Weights of a small GPT-style language model, trained from scratch on English Wikipedia: normalized queries and keys, some layers without attention.
Each number is 200 + 30 x the weight over its row's rms, rounded and kept within 0 to 999. Layers, rows and columns count from 0. The size before them is the row's rms in percent of the matrix's.

# layer 11 MLP up, 1024x128, rms 0.209, rows 279-385, columns 32-63
095,193,163,250,220,190,227,141,218,172,158,212,222,253,244,232,232,216,216,139,232,246,185,194,116,207,195,183,219,178,178,109,210
095,160,208,185,228,202,200,196,196,214,179,227,166,181,210,209,213,194,168,194,209,210,192,233,244,197,207,183,234,224,222,251,198
099,196,186,184,223,184,187,177,215,184,208,157,237,135,234,196,175,154,226,165,173,165,194,194,251,180,145,191,201,245,144,174,224
088,190,243,257,186,248,232,234,158,207,235,186,190,226,201,215,201,191,202,218,227,202,182,169,238,211,227,201,179,201,178,163,166
094,240,234,224,194,165,223,193,221,155,193,137,195,260,120,205,214,221,196,177,126,215,236,174,222,198,214,201,173,231,250,160,177
099,207,204,212,213,170,174,203,191,172,168,206,193,184,205,250,207,216,215,218,234,244,258,239,240,198,188,177,176,167,198,221,183
101,195,213,229,169,221,233,167,163,184,235,186,234,231,221,220,208,164,195,216,161,204,164,169,209,219,208,247,232,189,198,262,234
104,213,190,228,197,178,170,207,152,136,236,155,205,237,200,184,230,196,271,162,259,223,192,224,234,186,211,174,144,198,241,211,242
103,197,145,200,208,240,247,214,198,186,236,218,232,219,293,118,203,191,195,238,214,152,226,179,198,171,255,205,175,174,239,190,206
100,232,132,224,181,198,217,252,238,169,163,174,207,231,244,192,195,151,203,192,142,234,240,129,188,208,137,188,192,182,188,203,193
099,166,191,208,192,218,277,124,179,166,275,135,164,196,182,197,196,194,205,172,204,197,223,230,246,213,237,190,200,233,180,240,175
108,190,204,210,156,178,275,211,203,194,183,243,248,157,237,224,214,159,170,204,190,228,220,201,210,239,243,200,227,233,188,256,254
103,239,178,175,174,198,254,208,227,167,267,212,220,190,208,209,217,209,196,169,214,222,170,210,218,194,227,260,197,205,138,225,212
097,239,187,202,156,184,181,188,172,147,234,240,222,188,141,192,203,178,193,165,200,266,205,162,178,210,204,166,228,167,168,263,194
104,242,149,235,205,159,170,225,191,187,181,213,230,247,245,157,165,195,159,172,205,186,238,197,232,173,178,142,162,159,267,186,242
101,203,194,215,186,225,233,246,123,226,237,196,209,149,169,183,227,198,153,191,177,197,162,182,162,210,188,204,187,162,207,247,245
100,210,169,206,177,200,175,170,179,218,211,267,169,190,211,202,179,177,187,193,206,231,242,167,207,156,282,202,228,180,174,220,228
102,196,254,163,239,229,193,188,181,174,249,178,224,158,191,230,217,192,181,181,233,222,277,209,201,186,211,198,150,205,141,176,207
106,201,178,224,205,189,168,218,251,207,281,236,166,220,217,213,179,175,195,169,224,244,193,187,184,229,197,209,176,189,219,148,240
107,232,232,169,195,179,202,196,215,175,199,193,116,109,200,247,209,178,197,191,166,182,136,191,183,161,168,169,224,210,208,162,237
092,163,152,197,209,221,206,222,216,221,179,234,226,189,179,224,195,179,179,211,226,257,219,223,114,189,193,163,208,192,222,192,183
097,217,232,245,171,225,229,196,222,195,234,226,206,224,263,201,184,196,209,193,180,180,226,193,183,247,209,172,162,231,151,178,199
100,247,218,202,205,228,246,214,151,236,231,238,202,175,179,202,191,163,217,188,192,187,243,278,158,159,247,194,215,196,169,233,191
099,207,254,215,187,237,249,178,193,205,175,206,251,255,223,183,208,186,195,220,195,231,232,192,157,196,206,211,213,190,227,222,208
093,178,214,227,166,177,236,189,206,243,166,211,148,161,257,197,242,183,183,188,197,199,182,197,157,232,187,143,229,220,245,188,192
105,220,165,218,184,198,150,146,176,211,162,213,186,163,199,181,174,192,148,199,190,224,197,219,187,163,208,225,268,152,201,225,181
095,180,209,193,183,164,202,195,242,181,116,246,214,228,231,181,222,197,146,223,216,199,233,205,217,210,205,169,210,205,207,175,208
100,241,220,242,191,191,239,228,167,133,251,226,221,223,173,235,208,184,195,186,215,238,203,196,182,175,170,234,207,187,170,187,280
094,283,214,233,195,230,227,166,193,187,223,128,215,232,237,171,188,225,204,181,233,196,139,235,215,184,284,208,192,237,257,216,231
106,216,253,227,179,229,195,254,197,220,207,148,208,206,126,182,188,168,186,216,139,250,155,168,210,149,203,228,150,171,164,239,218
097,186,211,255,211,281,149,116,174,215,237,119,239,235,199,209,155,207,201,189,205,227,233,191,278,178,180,183,190,213,248,201,209
104,182,181,204,189,162,192,84,190,235,243,170,222,236,220,202,226,199,208,211,196,200,180,156,171,192,176,183,174,170,168,219,272
108,171,234,220,171,199,163,231,248,200,225,181,199,202,211,236,224,178,205,153,210,215,268,232,236,193,198,249,147,205,161,187,184
098,204,230,148,179,177,190,188,197,179,172,241,156,199,221,203,250,193,211,182,199,174,195,180,175,210,196,190,198,166,233,178,176
102,218,205,194,187,198,228,212,191,217,213,205,209,245,207,256,227,179,181,200,217,199,199,277,191,186,223,177,202,218,245,170,186
101,192,225,209,141,249,192,237,160,165,135,235,207,230,203,209,184,205,199,213,243,228,173,173,158,142,190,250,160,212,242,171,222
101,205,198,235,228,200,219,198,188,198,172,225,191,158,238,221,188,157,154,148,180,181,202,264,141,169,231,244,199,167,277,163,180
102,221,185,241,203,172,205,150,228,164,191,200,172,234,212,214,180,200,224,173,198,215,135,193,199,186,188,232,224,204,226,234,235
095,212,206,189,202,226,244,206,141,177,194,212,188,238,246,212,225,197,193,219,170,204,175,184,220,192,200,209,211,234,211,202,261
092,220,205,229,165,126,237,148,168,208,214,179,155,196,206,178,224,166,198,189,156,180,160,221,185,197,186,122,187,145,201,162,171
103,244,201,209,185,182,256,155,180,192,174,187,188,192,239,214,211,203,148,188,194,222,158,216,180,202,203,211,124,275,225,246,231
102,184,216,230,235,162,165,206,217,234,205,147,218,200,196,209,219,190,159,199,252,217,138,212,256,220,171,172,283,213,196,188,210
096,191,199,205,170,205,199,148,188,192,157,210,190,208,223,180,225,196,189,199,167,161,202,232,240,218,226,231,199,169,229,221,237
106,145,241,202,212,150,217,215,146,185,155,186,194,237,152,187,171,218,211,168,167,223,145,187,194,152,151,209,191,225,233,233,211
100,255,247,210,216,205,201,169,158,181,130,169,266,186,221,175,210,211,163,199,161,260,237,198,203,190,191,173,167,230,206,166,231
101,180,161,249,217,212,159,240,229,259,209,256,229,201,226,179,213,205,202,179,225,210,189,183,173,231,158,198,163,194,226,184,187
097,233,201,188,228,175,263,215,166,126,255,164,191,200,176,179,219,176,200,224,166,191,182,177,165,195,221,223,180,217,198,177,214
099,200,214,204,188,198,172,240,169,202,214,232,171,195,246,234,179,171,240,226,160,206,184,176,199,250,219,254,169,179,170,198,257
109,185,193,219,177,170,222,246,173,182,256,160,162,170,198,173,222,215,241,195,165,245,141,178,161,254,213,234,197,176,213,193,193
095,209,193,168,242,226,200,218,237,204,243,194,238,157,202,197,216,206,198,215,207,210,258,225,170,202,163,165,213,215,230,145,187
101,206,248,197,145,190,161,188,207,229,167,194,231,235,249,187,168,197,226,286,231,247,184,174,179,214,254,188,184,139,227,192,253
101,215,196,220,165,157,201,169,195,225,159,210,188,197,250,158,229,197,188,174,219,185,188,260,200,210,181,223,213,226,187,240,184
102,217,188,173,167,149,201,247,188,197,231,167,286,212,168,270,261,161,194,233,229,226,178,196,210,238,173,219,186,212,215,164,209
099,210,181,236,186,163,177,253,189,181,195,230,250,204,221,183,193,184,203,213,212,213,222,205,118,176,173,206,256,185,173,282,185
094,174,227,188,190,197,176,248,193,194,171,246,171,190,152,210,195,203,166,156,177,248,145,208,200,186,135,228,189,219,113,171,176
102,220,202,168,208,195,197,172,185,211,226,188,205,204,211,230,230,214,145,198,208,215,170,127,233,184,240,190,173,224,191,241,221
101,176,187,210,157,149,222,188,184,163,188,207,205,200,243,232,191,168,202,241,203,172,228,234,256,201,240,177,173,169,205,225,223
100,224,213,172,173,248,226,180,235,187,172,237,232,139,155,180,226,205,169,177,178,207,181,233,180,178,153,186,211,214,230,218,224
100,230,185,255,186,178,229,154,256,250,234,160,246,213,233,243,184,167,182,209,194,200,192,164,210,145,193,156,144,178,158,199,215
102,199,225,193,175,172,209,172,231,225,140,188,245,212,172,200,201,183,222,162,197,210,178,130,204,209,202,193,230,180,162,213,199
101,193,195,183,212,198,208,199,217,184,220,216,203,199,260,200,232,171,214,168,211,191,200,206,206,177,204,241,235,136,189,223,207
098,217,147,167,203,235,231,192,254,167,186,161,230,220,200,179,197,224,229,205,212,242,200,202,210,137,200,225,248,172,181,202,275
097,212,227,181,212,198,158,173,242,231,169,197,167,190,181,169,176,191,196,205,216,216,204,210,175,245,202,190,196,221,192,213,247
101,213,224,197,193,230,205,204,222,191,186,243,225,208,179,178,215,194,187,216,246,185,156,246,206,245,293,176,191,259,184,213,239
103,195,223,207,202,240,242,235,182,187,190,193,248,251,257,218,218,211,232,198,205,208,209,158,215,170,209,230,195,160,178,192,186
091,186,201,149,214,221,210,196,184,179,155,170,194,204,225,153,212,192,194,195,188,237,173,281,142,192,228,247,237,214,195,189,204
104,217,243,240,167,197,205,191,186,173,202,169,195,198,259,210,225,212,202,153,192,182,213,148,251,163,200,228,187,225,162,221,257
097,267,199,206,238,263,145,173,183,169,227,200,228,166,172,204,232,168,211,171,242,169,186,197,218,168,243,177,249,131,218,235,168
102,232,162,179,184,171,212,252,205,206,219,199,172,195,176,130,203,219,175,212,281,223,177,200,260,210,238,183,202,211,209,163,147
101,229,127,184,181,193,228,170,162,181,153,190,204,219,237,204,216,168,206,213,170,241,221,184,259,165,255,229,187,184,175,204,217
096,227,200,201,206,212,254,180,156,201,183,220,190,229,191,240,162,186,181,188,230,234,228,208,198,199,235,171,206,212,199,193,166
099,181,161,234,152,202,256,208,167,195,197,215,197,207,183,194,212,174,181,210,214,202,194,263,235,259,143,196,210,185,197,197,203
104,179,264,240,149,197,205,215,196,212,185,204,237,200,194,168,206,235,192,227,210,193,183,184,181,206,162,216,197,153,205,226,194
103,205,179,201,103,198,198,207,165,226,172,202,186,188,184,180,180,197,200,212,205,222,132,205,184,117,193,152,224,177,247,171,237
103,170,223,204,110,181,209,200,213,223,222,229,169,203,182,158,199,172,174,169,146,207,184,173,190,196,168,168,207,129,173,181,226
105,212,245,171,199,229,133,252,227,213,183,191,187,226,192,171,204,194,200,145,262,192,229,201,186,160,205,270,189,178,191,176,256
100,141,157,230,233,225,200,174,199,173,237,200,208,207,192,241,214,193,183,195,182,203,204,137,205,258,204,218,229,185,241,261,180
104,202,199,208,175,192,189,213,224,151,199,192,218,234,217,174,218,184,172,188,227,162,178,178,200,216,215,181,211,168,201,191,201
104,231,192,199,192,244,201,194,198,213,231,139,208,170,141,224,222,201,201,180,231,244,209,179,180,183,185,164,126,177,192,196,208
098,164,172,181,159,152,167,230,184,205,246,179,172,172,219,206,219,150,194,160,241,173,193,260,261,203,165,182,219,162,177,197,183
099,173,209,291,203,220,174,197,208,184,234,135,238,200,242,219,215,207,172,207,244,181,183,206,262,231,251,203,181,230,140,172,250
100,230,221,216,186,201,211,221,238,184,206,191,197,225,192,203,234,181,206,206,183,229,224,264,216,242,209,180,176,153,163,232,168
100,205,181,137,193,227,220,224,217,207,201,209,242,225,220,214,242,198,212,209,213,214,244,169,215,161,145,218,194,163,141,219,211
105,189,204,209,217,156,219,173,148,177,258,135,235,146,233,214,262,192,229,234,195,199,162,264,201,158,133,211,234,205,215,188,192
106,186,208,229,239,217,215,176,226,198,210,174,240,193,199,153,183,166,194,184,196,146,170,159,184,203,212,241,184,190,170,220,162
093,258,188,235,214,213,147,211,190,179,152,182,206,221,195,181,208,167,202,158,225,213,244,155,209,249,209,245,200,106,201,205,184
101,214,244,195,201,221,236,171,232,209,260,199,194,276,136,235,176,211,158,159,179,174,176,202,203,179,227,200,201,194,188,224,218
105,220,214,221,130,189,203,167,182,221,226,175,166,215,194,253,208,228,162,190,178,205,203,196,128,203,246,194,183,217,185,141,194
105,158,176,218,215,248,222,222,230,181,291,211,185,218,183,248,194,198,205,170,227,242,182,168,219,201,188,156,196,205,227,236,228
083,197,184,186,198,202,221,207,172,164,241,269,234,204,218,182,197,218,185,187,228,231,180,189,201,171,167,185,200,232,182,195,196
085,206,186,217,151,203,197,203,212,216,192,242,224,180,273,266,192,200,179,214,178,184,198,218,181,219,231,148,158,246,230,215,223
096,164,209,195,209,232,182,201,153,168,159,208,195,189,189,188,181,164,223,196,189,183,196,212,217,219,166,207,248,227,238,151,124
096,293,209,202,251,172,181,160,210,223,193,239,234,187,187,153,220,195,164,216,140,194,191,232,225,185,232,244,175,199,158,189,240
081,165,247,247,223,227,232,203,194,222,181,229,186,154,225,161,228,187,194,198,182,249,137,172,229,254,207,169,237,178,254,211,182
098,201,223,183,190,206,180,170,205,218,178,271,149,171,186,203,232,183,228,198,212,229,199,149,203,198,204,140,183,222,179,228,241
106,192,219,189,148,209,186,245,185,196,209,226,183,221,187,141,216,201,165,246,285,198,256,235,176,186,212,207,163,193,235,187,187
099,219,221,214,182,230,187,136,239,159,210,144,194,194,198,226,266,188,138,169,169,190,199,151,198,203,194,180,183,202,150,211,186
093,216,173,207,247,219,218,258,252,241,182,212,193,164,200,199,220,231,198,152,161,227,163,150,222,240,167,231,214,161,201,242,189
099,234,212,203,198,226,216,211,149,245,168,183,210,214,196,164,220,196,170,192,209,210,219,163,217,212,269,217,196,182,226,193,263
103,183,179,202,222,181,207,176,129,203,207,154,163,148,168,216,259,201,183,176,228,238,188,198,195,196,172,189,175,139,214,196,232
096,208,203,181,203,170,218,212,139,164,221,231,213,172,166,224,222,227,172,216,221,186,123,208,137,237,227,186,150,249,172,191,152
101,242,229,180,231,267,210,206,200,184,201,223,182,260,210,191,192,187,173,162,228,237,234,237,142,232,157,193,184,210,144,176,166
104,194,183,161,192,224,219,188,198,212,182,167,169,209,234,183,179,204,210,232,196,275,202,182,211,165,210,144,206,213,219,188,165
107,172,161,219,163,193,197,198,188,191,228,164,205,192,183,171,213,210,203,156,198,191,168,224,199,161,255,173,258,222,200,113,223
098,198,175,159,167,108,188,232,203,166,214,185,235,202,207,180,230,177,219,224,189,229,185,192,211,220,221,162,182,196,274,229,241
104,215,224,232,201,159,198,236,208,154,223,264,217,238,208,173,202,186,186,212,234,185,210,206,150,172,219,177,205,152,197,219,191
098,207,220,214,144,224,219,192,223,236,199,161,177,150,219,212,215,159,194,167,187,180,191,221,209,206,150,155,231,178,204,192,214
# layer 11 MLP down (transposed), 1024x128, rms 0.149, rows 279-385, columns 32-63
098,173,229,195,208,144,262,216,212,181,204,228,250,223,185,201,217,232,190,178,223,205,172,236,142,195,205,223,248,168,161,191,213
094,226,215,163,188,193,232,150,202,188,212,170,192,166,244,194,214,225,175,154,134,203,217,217,202,261,171,179,197,213,206,183,233
098,182,237,205,219,178,173,181,217,181,197,161,194,153,213,183,212,194,222,211,183,171,198,179,220,228,160,212,214,203,178,206,219
085,169,223,224,226,224,217,229,218,273,198,191,171,176,173,162,188,214,192,209,190,246,203,267,241,196,238,233,163,185,207,231,211
101,231,186,165,182,179,181,183,163,221,209,161,222,178,206,270,151,205,172,207,188,240,229,185,266,197,225,204,215,186,169,208,204
101,192,201,153,209,199,213,182,195,244,248,172,192,218,210,203,150,188,190,204,229,181,176,250,224,274,201,238,201,220,180,166,174
091,194,192,235,204,181,233,225,252,195,188,226,190,212,199,184,162,161,172,217,201,177,146,163,248,199,172,187,233,154,226,171,235
103,218,203,245,213,194,192,166,220,183,209,200,234,256,216,231,200,181,200,189,221,236,200,197,206,164,227,196,219,168,142,177,217
105,220,210,164,215,195,197,184,209,226,179,216,190,258,159,170,166,187,218,239,226,184,203,161,173,149,233,217,214,200,223,167,124
102,220,172,204,221,241,190,196,256,254,218,227,197,211,198,223,158,181,228,211,171,209,248,219,224,184,168,215,186,164,218,150,217
097,198,172,183,220,224,224,212,177,173,190,263,194,183,171,210,194,182,201,233,178,201,155,220,255,226,190,164,244,233,152,223,195
105,203,228,196,173,209,259,212,229,148,166,156,238,185,215,210,225,180,200,128,170,214,158,183,175,176,241,217,153,270,228,183,185
102,237,222,133,246,175,225,188,212,163,252,249,174,191,195,168,190,251,138,168,205,191,189,200,219,175,230,203,216,179,153,207,170
096,202,216,182,173,162,238,183,243,208,233,231,184,227,160,190,171,216,186,185,217,244,209,185,107,213,187,197,199,185,215,196,218
113,205,147,233,192,186,187,114,198,135,203,223,261,201,193,176,192,167,195,212,187,162,211,193,260,172,233,164,209,194,250,230,186
100,224,241,174,196,204,199,187,184,197,177,168,229,255,176,187,236,190,216,237,263,205,222,265,199,151,170,219,199,219,241,172,147
099,215,166,174,208,191,198,181,204,195,202,175,172,181,169,219,138,197,234,219,171,178,229,166,194,164,196,195,204,217,183,189,208
097,203,192,189,194,263,190,123,211,239,254,186,250,168,232,247,189,170,220,213,186,191,227,195,175,196,192,164,193,188,172,206,205
106,171,192,211,148,231,165,176,184,201,270,199,173,180,203,258,182,160,135,217,238,201,152,198,203,258,262,224,206,172,229,193,197
097,180,225,207,190,246,176,203,170,209,201,205,185,203,195,188,227,227,148,220,239,185,189,170,176,195,220,198,202,193,238,196,233
092,144,242,184,219,171,267,201,182,210,230,174,235,163,181,161,131,236,202,227,185,222,215,242,207,282,190,193,169,218,214,188,204
095,170,187,173,189,220,175,257,212,189,163,260,210,245,144,191,169,223,197,226,147,186,195,211,139,256,195,247,229,201,176,191,203
098,217,245,163,202,199,204,134,199,199,222,206,262,190,213,230,231,164,213,215,206,207,200,219,157,204,153,173,182,188,236,192,176
093,224,183,217,218,202,212,221,198,209,145,216,238,182,211,185,182,167,219,252,198,202,217,252,223,235,177,228,228,216,220,166,253
096,243,199,169,246,177,133,194,166,206,195,186,232,222,216,172,175,196,197,199,231,165,248,253,178,178,196,153,245,223,204,174,150
104,195,204,213,200,171,219,208,193,233,173,184,220,191,152,250,185,208,192,218,189,189,221,286,227,203,198,237,198,196,198,204,180
102,189,172,142,186,203,251,191,187,165,213,199,245,211,248,199,184,214,247,152,242,195,206,162,207,117,187,207,298,126,197,213,205
102,217,177,213,198,179,206,207,207,167,181,225,198,210,189,204,222,193,156,171,208,216,206,208,232,189,188,133,190,295,209,196,206
101,193,262,149,225,276,220,180,260,171,199,159,213,184,217,189,157,202,242,202,226,201,233,210,240,179,197,151,240,181,233,190,238
111,143,258,218,182,179,230,224,195,212,222,180,147,199,225,168,195,201,158,204,167,156,203,189,195,186,190,189,193,177,175,243,205
096,184,196,204,172,202,216,185,178,211,254,195,183,222,137,195,172,195,162,220,224,231,223,160,216,227,230,217,195,205,194,211,125
099,192,184,206,166,180,172,220,205,169,197,233,229,228,174,217,176,165,226,255,152,153,157,161,193,214,229,234,166,200,251,184,230
105,209,209,183,236,200,146,199,220,206,217,220,165,167,216,191,190,234,197,265,144,175,209,216,175,217,152,164,266,166,190,131,184
102,215,244,168,178,210,205,250,255,192,220,282,173,212,230,190,184,159,256,200,183,170,182,254,155,205,233,186,187,184,224,175,204
097,202,215,196,229,178,215,201,181,175,179,211,144,217,194,225,151,206,166,265,216,148,152,221,191,157,130,188,196,219,193,164,217
099,155,181,190,212,184,169,217,215,207,165,196,221,199,204,178,165,200,209,203,219,148,204,214,238,192,169,243,139,184,209,172,153
103,173,180,185,219,175,242,210,200,176,215,219,200,243,185,252,176,205,117,169,188,194,248,246,198,132,245,201,246,154,167,155,193
098,262,210,126,175,256,179,171,246,185,229,147,226,192,171,168,205,182,204,223,157,236,187,170,231,141,156,208,197,200,194,195,156
097,192,168,171,173,177,227,189,207,204,221,177,190,240,203,200,197,191,183,186,207,175,211,218,228,185,200,228,193,251,179,210,194
099,160,166,221,171,152,173,242,218,185,166,152,208,235,184,231,203,212,213,203,171,193,224,156,216,184,242,219,173,206,211,214,179
110,247,243,149,221,192,165,171,204,211,183,181,210,230,194,192,205,206,213,199,156,242,177,186,192,212,208,187,234,234,271,244,242
097,214,193,214,203,236,155,164,216,195,176,177,154,185,169,275,139,180,239,189,209,161,181,220,253,182,231,145,193,207,269,216,194
087,198,201,215,220,177,242,220,201,233,166,104,199,201,203,203,227,239,203,161,211,236,220,100,201,183,202,226,197,163,218,217,197
098,179,175,231,249,169,258,230,164,250,201,237,195,200,209,163,191,241,232,229,211,231,167,231,188,180,215,183,164,145,159,183,217
100,201,215,197,194,199,239,217,194,250,165,161,202,209,147,170,215,247,221,194,172,179,268,134,194,222,209,135,140,189,188,186,221
104,216,215,261,205,223,157,223,226,221,168,187,162,182,193,181,184,202,252,192,245,226,199,218,181,238,190,225,153,212,261,219,189
099,180,189,235,226,169,188,249,183,188,179,218,185,221,144,199,157,170,155,181,200,200,192,141,214,213,240,232,186,214,204,179,164
095,203,197,176,196,224,175,228,172,177,181,187,215,218,181,219,200,210,201,241,229,166,178,198,204,244,208,204,171,190,208,168,192
111,193,172,199,205,189,130,196,156,170,274,233,141,162,162,215,223,224,221,164,158,178,186,196,168,269,201,187,184,211,233,164,240
096,212,187,200,219,285,236,203,211,209,270,201,187,199,180,180,155,224,189,213,162,136,227,196,211,180,222,175,213,178,225,174,141
102,207,272,230,203,227,172,191,281,201,199,186,218,179,216,233,191,173,156,187,184,201,195,191,177,164,162,204,157,219,178,155,190
104,197,186,184,218,172,152,216,217,167,251,216,172,183,169,242,162,176,221,215,189,229,203,198,147,172,244,247,259,251,132,211,183
101,246,233,168,190,185,220,226,219,215,195,198,215,203,205,235,212,189,219,189,224,242,258,250,162,238,175,180,224,247,187,190,177
095,153,253,219,253,216,200,211,209,260,170,137,199,183,173,260,208,225,209,214,221,218,177,209,227,197,207,169,214,191,248,187,147
092,214,217,160,193,208,124,201,209,212,211,138,161,240,171,257,184,200,186,221,191,153,187,163,212,216,116,156,178,191,180,228,166
105,224,207,160,232,218,200,174,206,245,253,183,219,203,200,242,222,206,222,179,185,204,186,175,192,163,139,173,203,216,160,277,238
105,203,151,164,241,173,220,176,160,189,224,211,246,185,151,190,181,193,181,202,186,144,175,226,193,208,269,195,186,210,170,238,152
098,195,186,172,195,196,234,163,198,212,195,222,187,201,170,226,184,236,205,229,184,169,217,167,194,186,205,184,247,162,201,221,194
095,212,155,223,209,185,181,179,257,230,202,154,214,214,216,231,179,266,161,243,169,183,154,170,183,161,215,161,168,193,151,243,223
101,178,255,207,191,181,134,129,188,208,191,179,204,197,162,234,220,224,138,220,179,212,191,195,236,207,196,259,205,170,264,213,210
100,203,189,174,226,181,197,255,210,166,224,219,217,200,183,228,194,213,200,162,211,210,212,234,246,203,259,176,221,128,145,212,186
101,194,167,184,201,129,281,178,240,200,221,224,185,214,206,191,239,165,199,212,199,176,170,221,169,158,147,220,249,173,189,263,258
095,185,210,218,255,194,192,245,210,151,162,186,205,226,233,198,192,154,249,175,196,184,241,153,173,184,204,167,189,200,257,183,213
104,236,224,179,164,252,207,203,181,180,115,159,217,262,216,210,194,204,253,180,276,148,209,152,152,226,225,138,169,194,222,195,194
102,210,246,206,185,217,208,204,248,224,208,171,199,256,217,215,202,226,205,212,252,214,190,159,259,199,159,183,208,236,211,220,173
094,211,243,208,168,177,178,165,216,189,243,196,206,156,188,115,255,176,143,152,242,226,231,199,202,175,184,195,254,227,145,161,147
104,202,270,159,190,225,134,173,198,133,184,201,218,221,205,171,180,246,251,142,160,206,144,213,229,155,195,226,158,236,204,227,241
098,183,156,152,210,190,149,147,226,214,224,157,273,227,199,207,208,230,216,189,235,221,239,131,166,198,251,226,169,207,194,237,163
098,157,173,214,220,192,193,190,233,222,184,166,211,182,222,171,179,168,177,235,235,172,166,229,217,218,226,254,190,199,257,213,184
103,211,144,200,255,216,231,253,166,265,167,204,235,237,186,182,195,165,206,208,223,187,170,187,220,240,212,164,197,175,190,140,225
096,193,212,175,189,196,239,188,195,222,195,161,210,196,250,168,165,223,224,194,169,216,206,176,230,211,185,233,179,221,186,252,189
078,190,220,197,293,220,189,203,231,248,176,166,173,198,200,216,145,252,230,253,235,161,189,199,197,190,197,220,165,197,231,214,171
108,172,191,200,193,204,212,212,265,191,198,216,233,157,223,167,229,203,227,218,172,133,204,168,191,265,189,245,149,233,200,190,157
096,202,219,210,170,183,206,186,220,178,244,232,229,182,240,192,179,218,211,233,221,251,170,219,197,160,210,167,173,238,255,244,273
097,161,245,215,186,147,211,213,236,241,188,218,185,196,185,165,205,219,193,204,220,206,154,173,191,205,198,174,216,103,217,197,218
110,199,262,172,216,185,239,228,226,197,167,233,234,212,156,171,209,165,175,202,222,182,239,238,223,196,248,234,232,233,188,214,199
104,150,158,203,209,156,212,174,165,232,157,179,246,240,227,259,259,214,158,248,185,174,198,131,243,237,206,178,201,198,172,234,221
103,196,164,222,207,154,216,198,212,147,233,203,177,191,197,196,124,258,204,231,261,173,185,224,182,197,224,203,217,267,121,192,172
104,192,168,148,154,150,175,243,270,209,215,156,172,195,177,211,155,219,190,231,204,230,145,170,188,219,246,208,185,208,188,188,232
097,170,197,182,244,143,212,264,237,200,199,190,226,190,250,160,213,183,232,209,164,246,178,138,235,184,208,187,243,226,153,185,242
106,154,217,207,209,260,213,204,205,204,163,192,187,214,268,233,179,210,168,186,211,199,211,171,245,221,226,194,212,196,203,165,211
104,206,199,206,183,205,264,224,211,202,222,208,203,229,160,202,128,209,189,222,172,172,210,217,192,244,215,150,146,200,121,181,215
102,205,204,187,194,205,178,174,233,225,147,199,235,211,181,254,218,155,209,218,192,243,183,216,213,213,247,203,245,147,177,203,160
096,172,172,182,165,178,186,180,157,197,294,137,185,207,187,215,163,201,182,198,135,232,274,173,194,145,168,180,198,150,174,212,167
107,216,167,223,199,189,217,194,214,213,177,193,206,214,180,182,210,227,200,218,220,160,211,175,179,178,169,192,200,185,177,198,189
090,244,220,226,184,223,197,237,164,257,228,268,195,214,178,262,209,186,168,187,201,162,186,204,192,244,174,192,183,220,192,227,197
102,175,182,240,186,176,170,213,215,213,214,206,207,187,162,224,134,206,185,246,195,190,152,225,161,209,178,196,176,258,232,189,198
103,172,172,190,214,226,209,179,158,257,222,225,168,201,181,207,163,188,186,198,186,225,204,265,156,220,208,161,142,205,185,174,181
105,155,202,242,216,196,171,244,183,210,223,208,238,190,203,200,189,208,190,172,208,157,219,155,183,208,171,188,218,191,149,218,167
097,148,202,205,223,208,214,196,195,232,178,153,177,213,193,218,197,177,153,184,230,158,237,231,198,207,204,181,193,144,207,212,187
089,199,232,205,236,190,207,188,174,175,145,172,195,225,271,228,213,241,201,220,283,208,231,159,234,262,162,181,227,195,211,208,203
093,209,239,255,168,222,230,155,236,188,236,149,169,223,228,183,232,228,242,228,220,210,207,188,201,222,206,181,180,187,212,276,219
100,147,193,157,211,185,169,161,200,222,156,214,218,211,184,198,189,164,229,178,163,139,200,129,229,138,204,238,215,171,237,187,227
102,215,162,174,157,164,167,206,202,170,221,180,201,193,182,236,175,206,195,199,223,126,211,191,160,183,200,205,174,207,163,160,218
094,226,220,215,226,186,201,179,186,188,218,228,229,149,189,162,206,209,228,208,221,213,173,172,117,208,220,196,231,252,197,177,221
104,220,234,246,181,209,223,223,147,229,168,197,208,201,129,196,150,208,174,224,182,174,192,207,168,247,198,194,173,216,228,186,149
105,202,180,191,188,235,198,219,196,197,211,206,245,218,207,209,191,185,247,190,189,208,260,153,210,215,239,164,173,205,135,211,216
100,173,208,207,124,220,243,187,174,181,215,189,221,208,226,187,203,179,179,236,298,206,204,182,162,209,228,199,214,225,138,214,187
106,242,246,183,215,205,212,216,124,182,185,229,212,163,181,181,246,190,206,177,220,192,183,199,226,188,251,174,166,231,226,202,197
102,161,149,204,229,154,201,161,213,180,177,234,231,202,243,138,209,241,199,206,182,222,140,232,208,193,183,192,173,200,217,148,217
095,227,173,205,240,237,170,189,184,217,229,216,268,226,203,144,181,163,253,202,199,201,158,200,176,199,164,148,169,176,205,195,164
103,232,195,200,186,226,172,190,190,141,247,204,200,165,194,223,228,214,198,199,155,247,225,179,200,232,223,180,180,238,183,237,184
104,201,219,183,191,219,182,248,202,202,223,223,161,204,241,202,211,248,191,204,180,166,186,188,175,121,247,190,199,234,212,177,164
105,210,169,202,182,229,192,224,233,194,170,200,168,189,168,172,152,166,216,200,212,201,174,220,228,178,281,242,180,227,191,170,177
101,211,245,232,198,202,213,260,132,253,196,170,182,196,171,213,185,222,270,209,191,204,174,193,236,178,203,232,205,206,189,191,166
104,152,175,219,229,190,200,216,147,191,303,209,173,157,189,209,238,154,206,211,206,206,214,158,169,199,165,256,178,214,192,148,214
100,239,223,237,157,183,217,243,199,187,209,212,184,169,195,233,194,190,202,192,182,189,193,154,168,241,184,121,229,182,179,181,143